Part of a small language model's weights.
Architecture: LayerNorm before each block, rotary positions, no biases in attention or MLP, attention and MLP in parallel.
Training: a variant of Adam for these matrices, 903M tokens, 6893 steps.
Each number is 500 + 40 x the weight over its row's rms, rounded and kept within 0 to 999. Layers, rows and columns count from 0. Numbers have three digits each. The size before them is the row's rms in percent of the matrix's.

# k: layer 5 attention key, 384x384, rms 0.039, rows 177-229, columns 128-255
# q: layer 5 attention query, 384x384, rms 0.0407, rows 178-229, columns 128-255
k177 090:415498412536541525488520534563490475549513504528527545523451500500530459476534516473461475547483506506456455545484444498495520474510551453524500540502422480556488431403438515586529491529433581540432489547487497569534460504526527534475509514418491547495492469475507500548454489491605503411559492575491542592500543464475462496426448494453479526509547528457415502557527473518497497502580
q178 093:508575528441464452432510512489614434505451544470538430521490469517468521545528557497506500570525541431544481521531482500500480464541483434498505521489524491528513485455524518568477518490437534536464463475512477510525545476549420453471558545545504531437434534474481532424468441464474546495505483497563442488495446504505451554484465446461483508511457480488542537491563537503479563514488
k178 088:480499549499441554447495476487478551449530496495458501565536502473446503480551430464527475475429490519493510487520494445518493533474474476508503519525600448477497542584541502463543540529547477449507476484446528554514568543402430497491507445493475465446455491561508515491516520492496434480469507489449475494439521500557462498482482548577534505503489521492461465499522488528519468446496
q179 095:470518541494467484536496564545540559470550543473463443453468462516496416509474480511484535511438541485463488475492532550531446453589496443501568481486576481504517451462490450550496506539481508454426542529525514463504517547519514514586503513493440563558608474535533491525520473519492478415537497499548542569508457502468517506478495444512439584558518547524513549505545523494424552612527
k179 108:430518494490477443512524558559541565470487460483479513621496568546489517603461528556522543579518568509474519442501518459473578489569506457468519505445568443512529482470528542509459555541475478531493457519517505506553503516474536475490484505548476524422522551483487544485490457461503479535502497569571552475556473509529492594499458432448516531565443470479506498481486428483497545488477
q180 099:471481519489475520455500471450498561521487442507509453524494533502506453427521424478506503510449510539473473510490444479509442530530530458521513549512561595542519566471437469499477482566433447459497462526560514555532587499479511501491553548506567498513470465495544504485552450461493489542515504523518516451511514500495523498526570428468523466521462547490502453527445424508457496487513
k180 103:530539516500504502506506509562522537488490467449525505554539544469522472492453494491516533503502551582444548423534493524489434453523538418555563458498587516518470538490476455524457521515422462513492458443483517508483541464493433439502495532490494477471503505501416498539487514502538477493523435485504536517464486497478495492510495520496579493466468460544612539540509483477483483485503
q181 104:398435451464511480441511472492490548562516573565439588571553500541498492461472492491459558476505478449504443520500435429475509495505502439571516480518517459433505492569553482511540506489548526431595451520568501497558511407518463491551514492487515545551447449538506513553471473539491550465467506526552482503457504474511464538499469547471433488517494462432485458476477503502512525510460
k181 114:434547525500424513476540425522484612530478516514508503567517526516527419515545492474514467522446497503434418481522443458533438464520518461558506560456559597486488505459520448448499493501489508432528490503526457526618542491533489515472491462466479482468492481529457526516521553522505461472513524580487511554476501447532483462471446494455435496562479524497423518510490483544446522493579
q182 095:523441555552473497529506503478527380472554537503512510538465514555407481503451503484498481551538504471528511544512559500457483486497481535531469461489478462524503467498486527480563513513462557556482587521533535491465430431498496501515519572528544450454475490469508448522516517525611450487452551483509619529473514497530454510491473451525442556501554492495527465492605439495479520518434
k182 101:428450492465458506477480504469535507513464471495487478521446532501458502513455491414493537501442438479536526484500492535545473402491531518547505466480560552493540479495529459524459516510475461497439543528529530520501409502488473515509497471507491532492431521511506507497475566543479499502522530521505567464426529435506535522453426510486589497539536529466528464536578553482479479488512
q183 095:561521534586419546562428490567467436433492495492531548486492496514476443491496460561501502475498519453475449483463529507518550432528403499547520516557516451477454526573536508511588442560478491522479492455465495412515577561490444542467533461527560519434605460458440499430550504490470515530481505515484455534469422469468595520470530531591468538524489581514495540476534426523536490466460
k183 111:508428522537492511555462397526459415506506532439534538503460505504502514466471444506473505529469515378529504539519629450462516478489497629449409490441491506478500450516488588481563452536403502557527506495547491507492462513521520541465538547538508450444470494457488453520502473495555478480512559508521543499525462457507469503492525444521429514539546536462466545508460454497489559458473
q184 100:496556607454481518479530433550486574578509474487513462530461528456489489532529504462524505593466560470487552446448504559490466489526496395555586469498514487527493490423484515492442535442443510471545444510544512463477552416476560522458587500487528569545445465474474499437499523476495482499525440490517508489538507488473485530469490498522496501542535515498566473524518497600486513487454
k184 110:502451517464538486545521446422475557525471487501543488552482518467524467504518557497450478546540450507475562502523534529480477444539501463543524544517487576516477482516463545430456508486583500570559496582493522519552459482534474553457536536496524547427464524475473490507609403416560484500491481485525513480514498362507458510521552483508518505588523475493550531486510490451427532485521
q185 099:545463453503480501535527537509525525539483539493468514432524418472511552506424481458530551501507505388436547569528499427545558497503556499482461522485496468571547553525484504522464447483484537515460508396467499553467509472500459464458541484550444443574510472482580486466492496536546450515529485502472475539476482512499478513500396518510483505428452550477514537540470543517514456494461
k185 113:564503518464500543490521562508500521446434511497482429407517528514505469542469541539532573525521518441426526481542457453514535498497561461535499512532501496492574514516448494504484506572488556534481545513517472575460512426480531548468563493504522454486455493461528554508505463449565489490551542474479527430560482553434513506464470451578487571524501513485516528494509463585488491487486
q186 099:520515499476639502449475492559495503542491524554516538502464532434493623484499527492583531505466493501523525459486512455474509483461412577496529509548476499536532581479539487463539497574525476478575568456452433522524489526466476450552506448448478480510464466506512447516510499478505568485581528464466476492505572500504436477547493572573497458522512547507470497454549518493459523563485
k186 113:567521538523520498477539509540531479505459509550512489541474520446451520509445489478564473495443528531486477531502517485440505558453509582443517401465504517487528512519514509566521429421509500457520520506530486470519503576490499454492494526503405542531536510459532462503494503527514578477458489507447537438467473493492435497470501436541470512469528563520567474396507521439495391410422
q187 090:500568470441443498504527522520428512424484574490521457531574475479513556528584456504513512491492469561472384488532461483486533564459432470427518559514541574474504565495440467514462610573587519447509496573469487511526479484556473506526458498506489499500579503458479452493544525486525479454531570439515444497480551495473469505461471494495542471471491381500550433453512486580447497448575
k187 116:489624517505520511427540475494447569451463473521478495406523476489563475456509482474522477490476560578481477531559502509470480576504533455495610539448572508468556548484422448521504478520594503511453510496473515452564568537461442483541492473548563560481515514495489572469490522525578554434539557490501500487457504385481494488451431516556507453439558537453524411533488526552469508528532
q188 098:508519494500455516513457513537490563486466559552486570474447479436595482517476492519442489466532558460442524570506475555584582474451498500486421467588474555514438438537480526490432492554473426506455470490484416457504474520489486484476519471521412454520393514504507500494466545505485513425468505561396435465516558495493495558468533459499493543497542492557495529476528490559572485476525
k188 123:463532443446495539573486524557547534466419522547533499445507450479559489531481472505424499493565493547539511468537453524588502502495536498480448458545453493564508503458503468504483422536446512497469511491474494495474501502545493546508428492496419529503499487529589509493481514494498547454476516510493410457493539576450505530451449543577438532456457533619548584507504479492502477446414
q189 096:492472449544490469504502553430534538506515460530458496523491550460455499540471495441479417520471461500468447537462493449516499509471552555431513505467456508523514526485505544506481521539534460525488527528395445513529588556474471505519527498529562505511486512521452533522522486499518491515479501484482543524537499472540465486538550450477502516475482501369522480512452449550556544483546
k189 116:533462445518475483533463543424516508536438538504523510485591528451588498560484547457458543469458440539452473546505520470526520539499531474464482459539456478498451436481422564542500451498491439509496547527485513546493515538463533585513433510413529560497462546533510501427499477475526489443474443482500504452497475501530500438492537537546540474417496432478517503497515478482593481524532
q190 097:483485542432464522515558470465547480528550554532442496534482457505569435540456548558483539448574527455532478454501552479467460483472506535589508468537514504454534555499483540568491502484570506502476488507500441516469528488496488590499413504566513509497557483493489490470505474471530456562494527495501542541547487439540432552449510414467379517445480505464477577549510502554464517542564
k190 103:490511563423539570516422466514445492480465446459491449455393506513556473533494510575474502518534523455424525505444465478560506493450597507518429516585469541443473513497514549542511514492469459518480544524535529487447540529463539534400463454569472517486531437448454511442480472521521456541547528516505524507489462498490512499468473471506485487546510585532451547544554501530533463566522
q191 098:536464508539486510433517504479535476548547486427430629485463410509521544483447566531559489499494475463437426532521474490512477540486518476535458536478491490469508506473449533405452508545516438527521483548494534471493557499603479460536510509523518539478497485484493459509466494442512545478454548501570470508467478505463559544512473513475475514544487476493436530517548467506505595509518
k191 113:420420539483467466513538539433449477535506559503457497580487443548541499556515515512498430431500503468441448537523656503457478498486491513510465465484404501494490536522493500472491511529580472484542479452493464530391462482551504581573521565593537504466508506578495465490468575532543502432485528449557491475469464519472507536476515482514535478504450476503422612442546469549519517521522
q192 094:458582475503523511462452530518488492495540495560512511491457469472546444565476529480490423434469530488449421530529483480482503547533471494526519566550530562472511438478444465543499475464484459512467478469486453518529455506470517482574476419581499466481549547565491500548549453559504473483493460487499551560460454528514552502470495484474578541477473435548513438496565537483545535516531
k192 121:447428485460554514465431530560455520475523520526478522449495477452490489493476465516461451533502469483409475460488537545508417526504512460523459534507453521453549488518451500499492497506522500514512468534508538474465443556504528481557564527487541517400542530539509500528527518547532493510568449547547505548473504515475531532503531509490549466453478456506496501565527519508537484478516
q193 086:467472471512499432487552483487456479529484478475491462485574475516448513461523488422401563512419468480442500469482422537531438509475473574486481507486526611561511484510488502503535496566532486440451509410492525563572459462560463493482527522563483504504500497468528494493538510491512504506468481555513542480491485470476466586523466496482406470522517534512543532493475473428578504496533
k193 114:500494508509498479456469411479528479511457482489554508474462465491524443512533470561478539529472485466477536506445429474559499505517477554427482465562571509432481500431526560559545546547440518466492529446550464512525478461441497376462494444438486507519482499514466480547501523521483502526505535552541510526480413459488510566530450544436540542539465451505440559520560484461523490467575
q194 106:439462487508441494500446508347505493456529490442507437462508503479463473454492457484590550424489510515425499463509518500486484494483513492543462526443523450491451587423499470511460403505513504503505487524543474513569510494479499500439473578515553532466439558512484511515534531505433513549546477511534533541416478402461512511464487517528559492517566460483476544410573504419522466485523
k194 120:581475498554535531502489551483512511464487501502475530525504494462442438493512548442527489445478520469487519454483581504471491530481462524508447502497432421521440528512547442427547544449561495522451542603577472463521453490471492470471550450500558464496483545466541494517523494486469497589592510485494498515543469460499483484541530469432513590516548416399525483461515460483505464503463
q195 111:468458478496552537546521467524537494520467508491573509494499508490504538493512503471470527536549474523501499555466561505520525517458472536556457464546428429506466509490484499556499496486519615484547477505526442531476444475468531469546499507475555502548545479494473465510430530570464558466511504543495441527483430551524537529510464485457529501550455499418471559446426458493520481513598
k195 121:425536501582563404470538465445529553487501528542498558590504495513497476474570499455487496505512511507511453479507522459472478494485476556477500485452489439549568488502463452494470440520436541531483420525500492482559454469496579486515480452498462538455525451535537469548440508522448532511516459512545497476482513528533493509516471505478470531519556519497398538479447496501495494502556
q196 095:469505523457513503480453464541458459471490500518468394435502450481578569504533563424505518495508525512492511494579505444477522559493478488501515528479488426450487519518467490504524534513551508557433502471423539480548467476531483576558575492484522464515435553475484493500478453499484422531507478492557511516479426523492486524553498518459467559482457496489473575506525526528521480524552
k196 109:491461533442503484523447507486514462538490526516482493501508517531451548440553497527502508503499572526477565455615549537488472563530450558485470557472524463523497506555482571452483536542502438473499464478417497456499448560538489536516556509531520471533460555518525531513506482520428446462479562514509437426491453550529455539524514551481471504499550428572442523404538518485458496493421
q197 097:549464464509502523562571470561527449501455548523510439492493494432519506504467489508518530495474452485583529545475520457486546531516517570538501488507446439533430490468484550453528510515454515570531502477519527494437471497510496487575531504469467543483538498473475451542481461496474430558580503506552550517520488422528491511440464540456441526494485528446433448464493558454498501449494
k197 093:490581499489450490484544416518529484469459493545497452533536532452544543408484444518415485452489579522506536498536497487499488499517520489463521469521527516550545534462465453503458533517408560580419537452499496544474489407525501546551442513557468457495522503483514462548475498497463465439531509500511522443447495406546501513469444514433485497515529523502500454531480522496428558520488
q198 098:518539521494523489512451474490526538541454504442448461531526589509549434464522519465444434443475529559476521553538414546444476508470541484522510472483509470549566542458444510439491452473509572483537504486552461518473520416425549549514519555478558575509529536545495517494538504488534471503451466535500441515473522504438474456495545447549477472488507482518532585455520515552502500497341
k198 114:551516457563483516474519483524509558433499476509450496558483545533504482510452525476509497552522453535545551524509478579500494505554526550553509451570522533516481493503489509423495537484529544463487516496460510518513549508448535490467476435422553457498489508581483571478540537461491511618481500477472465438464469460523501525480482499519462566481523432504517555464504496548431549466439
q199 095:452580469493580450530453596455501521484485548460425433511533477510465486503478488528539515507535497475558553461511488488525550485446487450532480502509534442481498464403521465524504434513450470519495556483493571516463475560454489493523485382540522412544514511520532528521503404482456500498475457461543522502493479505459512532508545517522514484530489483469524603521518496490502474480437
k199 117:575430449454539473497401595530559496515491559505550456468515510535452499558523540452482512498458451461460482526512498533541460544545423449511524480516475415477511462512482508500506561481475492485525487551529524434400564509516512525549541492488455492506522520472499500513469481453465491507518460583548491535529528578414549523524575517492514465501472469452522555538448480520485491466427
q200 097:491437469510558490503534451525525452505508526488508523488551484416439508516513553523523457459523455488584475461474546530488496535490485483538439510480450495564502559436517507459496482461460556591516486461507499492378388523521527532493499488544530481538500522440531471553501465536475479511457521528513546462515438528511523490512538548463466437527563449483442491441475542469494509470461
k200 120:562455501479514503488508480457536440438508536542503498531552459444450552493497442511490487480567507503569527530467531542499524545443399519442442526512408513530481531505534536477504548542614497527544492458434468505390455499535460496468554530460546495481511515454542443481527489511470503477476511492501429488455498512468473473490393502499539462540426521489575570526480436489435481450447
q201 093:525485432521450515500557522461486462483497465501485532499427531506556467530475502456540566422473478451503530525531538517482475509540545493455387484542451487527562530520513504460518468570503515498562478561485478502497536523448459491483550552518480499488482441586485513497470452495467522564509471547506505563516530498543578527452543438500510544521536427484481438539487514533491504440478
k201 121:552513500465499559537486462555519451536538565431481455527478517495467523546469503420503511445431546536479517485516474464489497437500534431475412538460464385604466471543523421478531476594578538483493469434541496559505460463444422505413535582543546542517466405529539480457492488487509477500542508535484546548446442536487521519502531520536546503494499495563535481573504524457498480524489
q202 098:553477461513526483519557459588523489447476565488490457550401564433553481490497494475503495464510543472516377455540525546495450458493483526493424508479488476494580493559539506502515489534526503501550537537504465615459508482530498474524436482565524441497445457461509543482500493548507533469477583521494549518479496498461551525576443480532576410502478498529599566543591487423537533512523
k202 124:529433515540485475503528400577547495451482481503486489513483497524492510553510403482486507507514451507457443527554479484549510539498549568474413586485470433461569465473542593502553488483508490536514573437502550511467441519520546430482584482450526469521455491488424586494503536533548564450482579538494514533487471457514507487476504487538517476543535556527464440584581475493521506504523
q203 094:450482482516513458479550565482527508492595520497500492452478513497485484567497535498459493407553518502466499470468526488450494527557435480419520454513522468464507487496487509546530522440508489473459475521511550495477410480567519483501489569475525524527460527470439461499482539570433500488440517504471499513503529573429451458523494506480415529483485461542415477529504524507508447470483
k203 108:464482481550502518470489538446523527493522466459445434492492546514528513381464501533514503484552484496502485507480468513555472474509468509515481502503491551455479479536482568464531515467447532491528481613439585515560524529462476487545531507497531491523474471505485565436436553546470527587456486505445454465587498409475551467555476550555465503549437487489497521449465490517567506518527
q204 090:449569500538520541523481510514508433450556500492463482500474420484543498499474477503475460549476510530488526560503455543506469486555469525440428547511509521459478510538571511445496490543522486540530544538466513545492455473519576554492556506469483459544473480437572501464482525497500440480606476465500477432470511443484420559617547463548500510486503470502510525497572506536488500444502
k204 107:504494490525519522555512506433511430446493456503514521517495485535496415550431499499491493475466476478505471489484446531471500501551503426501518503557504524451532500525613503486505591574562429580522529526478454487533512539501532493540539428528494418492447457502532552468501534520550457593428541487535527489417525531517441471533628474525447464492556517498504505505580565463536497448486
q205 097:518446503534481556544524532573472457472533493571492498421469463545472561546488502504508495516486558449510534523480526547468466534463452549542455480495468436502506437502499575508600483492513500550529553425508513436469441546518537431449428489470558522517521591474500470558569472515548508515539508409409524495560479532512499449481504573543497480542560472450482509454509521476572518459450
k205 103:522503490403454530537484521482461428500524599494537455456526481494480499502547471454515486425520504469561506536482479528405556465572496505466543519510465556505467475552531521508569516511536503523522474495576479497517456503477485547543487577490552485510461500482537434548528497465434524546474446415521443500434544509452442494472562494469517475494474448489574474413452530510554486456435
q206 100:536544533458487491517489443474505579534519445437468454489533482455543513482540515530513526482559518577487467501535397471530508497531526444479533541533578502452555454501512502559542388470532502496511472522478495529517564420468437516463448426543541457516465486516472498473523455441492537501504465546567476416523516494575509515467445496497553489496479539521478543519469498469475501524575
k206 103:540494487487487556526527513482453540507512454531383499496508551529483529494493433512557561468560460488547483513624419497441555478451572482557454463478549505479483502610510566487530479440537438469493553488428524475501528508578395530574471533504473543517512543471465505477520441443462524494535523553471511415512568518500549542494490515519498531505445516523412464507437455498488505473504
q207 098:510514523436503499504470468472556515505524488529438453521470526534549513503541486474451541490525530424472570466559515496568353423489442562573561501527501552446508515455566467496488465529543467435534527455549467472444446450565542552504461455477535484532540489525513556517449498522490486546513497465488555467499533509454486538555445461545492559525465500482464481569457487490487504599480
k207 118:455547434498501489479508422485486582514527457477478443565436458486513487522474497594518495518477519456487538452514542479522429423576494571557584505511547463440555481471539514488544512479456483466456485465551519482513512503507570521495450509514498470460534549455524516591515481571468453484520517481563537554509552500475533526570562448503510471563538592519524495557510526462455465534480
q208 097:513547499498451467487481441418464507493519476550511444531482504484579527433504499481537527468495483508471473483439469493487469490486461475521542404540590560491430360535488459480469509478401512490490461531554500432545521485496492429483549530550494531482509511518499510496525496475519470514442423475484436427468494521507530510548540467530531515554503485433445538486484440410516439447464
k208 111:456513526480476443509490499450459463482564507536567424536532460495483506463502433396557527569473492521522485549498564543494499501497482528534504469526495526548522555579576470500448554539482516469527517466450482495481447473502490465521514496535485491538511512496578442449498581463534527528448608513490450497523533584517510433561456498530526486556420498486568540497470508458466533432428
q209 097:571527507543449536553552500508447510592503524593407527448535467458520484462566481493526490405406426506505509590489509454484528552505486542539508513495496492501455542473484465560559467498442442501531524412503543457532483500446520496448490462516492486514454525443541493578502469463557530495475489582470511471567510545464500461538544469531511491507507485555468465543509509428454475503517
k209 131:581528549442496495498510527555400472571451528575469534464550530466477495477517424475464494436471558511455387493456471490547482530534433529483485512531459459509511537468467520505495573571564463503537565491503503387470518477485511507416514479492538493452434509441506449515499542486488501513448473520508485516505468604402519564495589506522449518468494466540538434560521525537531479410536
q210 090:537548571393540488461554484483509504531471515495437488492449553523530454422426470499468538391492538501513444465542550516496483518476502513553482538452537553513545506527461458547474512377527468522545486448516491466477484436443492514532512551568512511496581445404433521550511525506477578540552443470460516509452497518471530506483540499517454515522450509491446451450509618537499528492449
k210 126:583578463483521512505515424546509586555519421583506502438476543556520425485522477527463472534540535454518455488532515430477487537509481448513493448471557527491528516499431568533499460489532472547532470476478504563507517449431503444483480450534480535395491509477487494539524543478458460580533498506533562462499495405461482559505487477445547448537551490526426470559489459517524541512520
q211 098:446538425495521481553533469512425469496522540400464533575430549441517532430464556480498533473515446498564497421525533548494467468427480586607525517440452532495506451498504504445514496502524479562483562479528567582484522453573543532419510502509510538452499513506538554524476498447480470501542468378508504430488483551506512478459549553538569469475476486537498401583595484458497543470501
k211 114:471476535520485498476558470489502492508493496472484460498492487511464474491524452423482480517424439547563479552506505467529472456455499483557554603534504462492525484507527445458534548477503439578444485528535481506479507551504471561443575509526455412524474535510466484485525465440530435540504545465549496456492471519556484467564484472522596455519455531553507476522475477515483506507492
q212 096:493445484458424516494521487461454549481463516522507432490526456493503541582482470436451544520514486452459533556524528494411485544462500507491554508529530514523517572486465504527423539500478504508523404539477539392481480517456492485471480470508438508573468510514550572554414527474562489501521464541485472482523517471506481553514515474452580454543495513501499502554460483483477469471472
k212 117:582518532496542461500469472500501520471455452535476476520500489458494523463480507576514546552545514468490526424450440501498476510455472468511519460559520486550506494504465517541446563480520517513436508459476562395505497480453476559500475482478467536591505440462506584448500485493528463496487418528435466494557510526493414481497491515530483564508548485399521554579553494554530512497491
q213 104:483522567484522497514546461494525515501615480479432496471446483507533516480562523548481451452488530452538506529443553429448399506478513611555537457495477575493500533518539490491535452494478501487495484527455445457511480494469507487509440498572463469567529451490531482569481521401421488434545471447525534523405538499512518572575542424491488554566439544443551481469490459546482561511491
k213 123:470479566458474506536566446482568573474540507506459461486465503545509514475503453536475443475474554502578508437488518450475464489458481563557517500475423469461482472537522547494477466441581433500543493550473483438467519491543523512483470508547466565449461454514503511523518526522427513474477488473531553387448523492507514538582527519503477471545411551466482517541505476481520505463485
q214 101:484486479467516547448539543548465425575434503448503429460506516497560552558545450561475444540552495471590469487453538554497565483428493561566453467502445496587472545536552517480561496469558469495519540474561527488493497486502569524525454548466568484500577490483570491454496455482581532486459636500512530517572441448424503509471541490453479488512445467452503482497480500479507471541482
k214 106:564492529482485451485514519506493428446458543490479458524486479530504494490530474504479462508475473499507480561448513505458568498494582514540567503465460522534478540463510514445572562528494463502548461406507546432424559507474471458502434534521433489444549518511462516539503427498457488511524540520482470488449521540521499472496526483560518538501422507509585477551464510436465440432437
q215 100:415562578461562512483530504470564513551491487533485553446452543575478500540428527525513540478543522503518508512417436509463516502541469509489494491524503466500553522476535512521499471480503458509490531496539523486565477505554499554457477485500496508480487525481486427498455481596426464525496564574467424533489543458532526424491516518459516463524477487527511571520569458548444534477499
k215 111:545502569474580532507427522488572468523545504595519452426417536566493498509501576542495525468504551428496588548480472474495450480506531584501522478475353455532539516472482439472526479516461442539508518430527492457484535478598557554479480518490513462474470491521524399507484518520463505468544605531484505462518528489438506485445508465534542498457470489498493561479513586563485464491506
q216 106:522511501494481520424468502478476552484549480586529445508555579487514475481487510490520540490522478527448498535497541528487489561498512531508521519562530517454532508449445499412488491536524409511483487377445462494488456532504442486448482503517423461537412466473494537542461427483489395563438464515468520413491496406512454500486511506424580529479523512467487547467522476459588492507520
k216 113:542585558416527495497563505525515569554481518605598546435466504488554460513515496509465552421550534529509526536492440532474535498584461510498499567504498526456523467463466446508505621573448434436500508434487494492522458504500466526475471507519462486535500493502537535542418507547514491474495421555489484442559457483507490545459511529482492566468541571529478541485509546522573495532491
q217 094:502455496521518515501504427483517568541492502487495530553466427449440483504542468445536459456502520544408504457436484512490541434474491463501514497524523507529497563525507463580477445439474488491516487503556438494484540613435484579449530423494478507526509476488583398482553497488520494527512475520540548512492495534438408408449479527437473537512514551529532482481472472522499428484478
k217 121:614502528453523496507444522465512584500463531466472471459536526521436506518519515490496486493489528496476464525487480559514457533412463532549486506538497489491536507486446445514451444417581473500536487509523432461456516535473472545478500518496530478484566504507521416523525468494498517474382465477476495466444518565482514499517472486471440503539494482463574543491427503479588479482511
q218 097:529502497517469511484502444456482467527490476489565515493471415445448472512566537506507492418496562489493473572562441478503433509518504490511560448548503532484493493510549496524496513516474470514438473489507531507517529493452561465476533520438550558584502500534471509475382476442438528464431492488510422517468490448405516525554478452462592510475467505540449440507442572519504537572542
k218 118:507536523414460569440518486511465531550552583500488468576504477541511517497521536480462484474468593505456481527488468461463475440536469476504490514560554521567493481552478447581522514560491446546433378495526501503467499526483535532543529465533399556545518482540581454547398446506481427424506511463507460538485487452497514544569442518469518564505442480530524496487508475494540506550484
q219 089:465524489512442445410440478473528504395571514468553489512521509458473487466542517439490465511438508536486472469458465506496543551497486479564522461503499563503591469562527513512477632526475428507456512482488547520527485514531487548435542583492430527483499441524456481512523495590513479471586469508463524534405594545502468482543505542479472512497486485585502481455595482491458468514465
k219 111:513508571473534502450414504494476600446526522528488511414501399534468544522455495460505538473485502475467537458470449489569455527587501486516491506531440486489558529588501529482569505562471497494530485505573491556494514501476531399437509571536506511471499450522470482489452562449517450540486528516453500480471539515442481548561534601496471520509504502519532444484496487459561461506416
q220 107:488538584572428397492511504513494540534456472486468436535518505526477448494528438430486504568519515512460493555506564489513462470499500527479612464474486572504506493494468476506493469453512469457496490498561568530542531455513464457462521510504488581499492453524529523479483499473507410547473533553494481466477473445564514516450498486504502438536456505481464465490430465492551542526522
k220 099:510539524519463489473469511495463498499508518472432584496473506538436570463539500502600519540527494543500490583409461481422474503495554423467479442439459426430484508547461521477495565494507496444487514471454507500524563492469468522518460544483572501488493479534465506488457457481545447431547495540485520442536527435533500540435523586513440476575410524422448424519578469553530518554417
q221 100:572434494514447526481453452520456543426562416506523563454503436512465532472554470502446529502477517442507526460457498542550496510476516528528491520504493421396470476526515471558485464556486569569540542481425481530546479497528479478473462547479540499469479479474456494537455444536483539499447470511501480513558513500438458513517444497509458472553441507504541476521531511518578564475460
k221 109:571501481492417530458571451504488539434546445452461513495488539530522512525543482520536514588482550536503485441513471457496553494510451600521508505479493532545473496489493495477401434488534501496535465543459456456622498481566482458486474491472502547569481503530533435542520497508456531429426502486464483510488519515499526462475446487584454523469440526567546508517461441470562524539533
q222 101:451517539487468510456545542570487516419571460510521550520481502507542529446532518497489456485450520501473500527514551501479511529447547543521454552475462504391545421439519521503571404542593444434510521561432472530468454535452503512532489505414520540537526575502584472545527538546433417497427524540492521479471545479531503504502503589464438465413502475475520471541495422531492493440436
k222 121:516585563500486449563516517571497496447534408524472511506498537488540507551514514494503430476520480511510511507463511500548468489518527495555533556477509453467455536554506479448631544519582521487573489565497495546507469460511496448516560521461481535468511485452445493542561562571459543544511466518432478542466498522601523435467534565517462472518468528492514490566492506528437510523485
q223 104:516450490479449433520441556427480432539519471502486645459470474503468482527490490515520532507518505561533593460506540559531521436468573517567494512516491482589555478489611526488530449518536529528498513480477556471511517512562460538505475505498578514520483501504489475476479541476531505469495461434507472517515469477454465453464459516489532524440526507575511552442398512525504450541519
k223 117:517550481507500465554545524396452446471470427449471533603496463505529452528462551477543415454551506481531550507533552474472513437478582508541460439462525501514576486483537497453510504512503507515492547488497457454545518528487454524561533557493516534434535422479472541523436549482542502497552479521448580523509507534462481505473530502493393491555546478494565543541518538481482472493546
q224 093:534535588520572528497539495460446462529456534497481564503528544495511444553546510483474522538446507517465468461462476453484439428476646598445501474460542453459572540496478539450458494550526508452437493460545435546517495521479496429398525496459536505476614490514490555475508488561405392462536531517486558482512452437473483504453494618451502521537501480504491471456505546483441486499449
k224 114:516532488479522472503512523474526488476542505507434539540523473520512534546502534531507460456467505508496460502540459439445479518563571550478481531496476506545498551510496540423536538498518516563441565518487436504459480516430501502469548492487529439412498442568518502467483479476470459478493470448457474492465442503494502422462494488534464464494387522489505446446500597478438454480474
q225 103:524410476468482535502552568544551539455496552493454497439434457481469554510523521533497481477513495546462470462472429566515554495493536480457441505510476489418486537505519475562498492486524481541574547576507519476469492520547507491531483486471561542490441514480494565457520502457514518512480482450508575475534507485553467534504464537522576439448530454480513538432466527480443501465522
k225 121:511487497485464462496462529505528547497513527519513515479561466531523472576550498504495477533514470496482474494580506472451498533485488401469453502507488599469489499512496559614505471553515452606484573435512460490499527462520549504551445420424514504580500470507487535617420468555559491541474546439461479468524550484547494435480458488475516504468572535444453516510527455518496528520611
q226 101:458471508515458484524536493524425409508470461512516471513508522454486473480457518500551510445553534575547538549477577513457583537463576512539408469503418458538436518542481528455499493463460505501478486518451490520423461546528569475422544492548575503489483542546489475487476446477547443541521618440459452509455439520503457455527535475500498466565559456484486498494547469579482503495510
k226 093:480459491479457495511530517571489428488526539531485550551549525441540497502537518439481539467472494533451496537526479506476473379450590510478440538451420519567499531535469481488542515557460533542439506483499522509503488497566509486481537440550543565469411461481481504504445463532518519503545508475485487520481554500467409402525541567551493494537570474501512564543527496543441525508431
q227 106:476529518547474454488462505557475520562474496498505537523559524484530516512519473456456446587495546482477491441493371513514515484533480461488535537528515484469536433462503456421482473509483475472488506470522474509575561505530424449510474514398417538530472444511467527493509537393516517523502499550469448474428506504489506472478516508403541497500523489489474470513474525441419503507551
k227 094:515507491486443457504567495420518440461473527565490519491502464525557442499550525493503401565555479507517541443486493517529525476495558436461479456475519412476492521484545490486460522512452590479586483509498559543542572562538570458559534508465520529481475502500489570530471514514465528526519431520512584511469528597510468553447474452460465518518533544555486480485455521495404511480551
q228 093:449458550511505478468457531514571510469530448590520518513450465563546465520458521495519449501531466501478500504489603483504488496558514469520415581530499510487462549524536565579522495455493384501545559562447516525504467455492508544467551500484553506510435504497512529533436537503566498516486456513540493536498562476536522482508454458475442508473437497456459460468494446543460463484483
k228 106:504564553492504472511438483551413486532553447536482514496477585481515446439556526487454433543508518487527527461426491496500510542517462450470445472478504525524537509511495554510524541493485511492535462506402477502548482482474477552503535502501495559456513483459472473463479518565569489451484502503485609522477473486499507570425525510568429515471455552494509426554592448557499483476586
q229 103:461524442465583503462512511535514469461440555511444484515450475462521553471450493515465514559548451461503552500505561551541506472492505516445445594558451475485541458511487510437539464499536587475425516474466504497452424526518480523458447476498539556428447546531483484538491425459530506537497561542521479516566547568537489465546467516528534511552516467547509486478546552492470483432435
k229 111:506468545513489490474461512553564423508494477547510529536468497507518510463497491457427482497474472500492486547497464630550518514485453471471491536457445451517518483477428525462513440498553478490454517495475467481467472568527437500502546497410570521440515560526514469517541477486521592478506502562588433508545537544487526434537524497433503485538449449499571590499469531508517445439483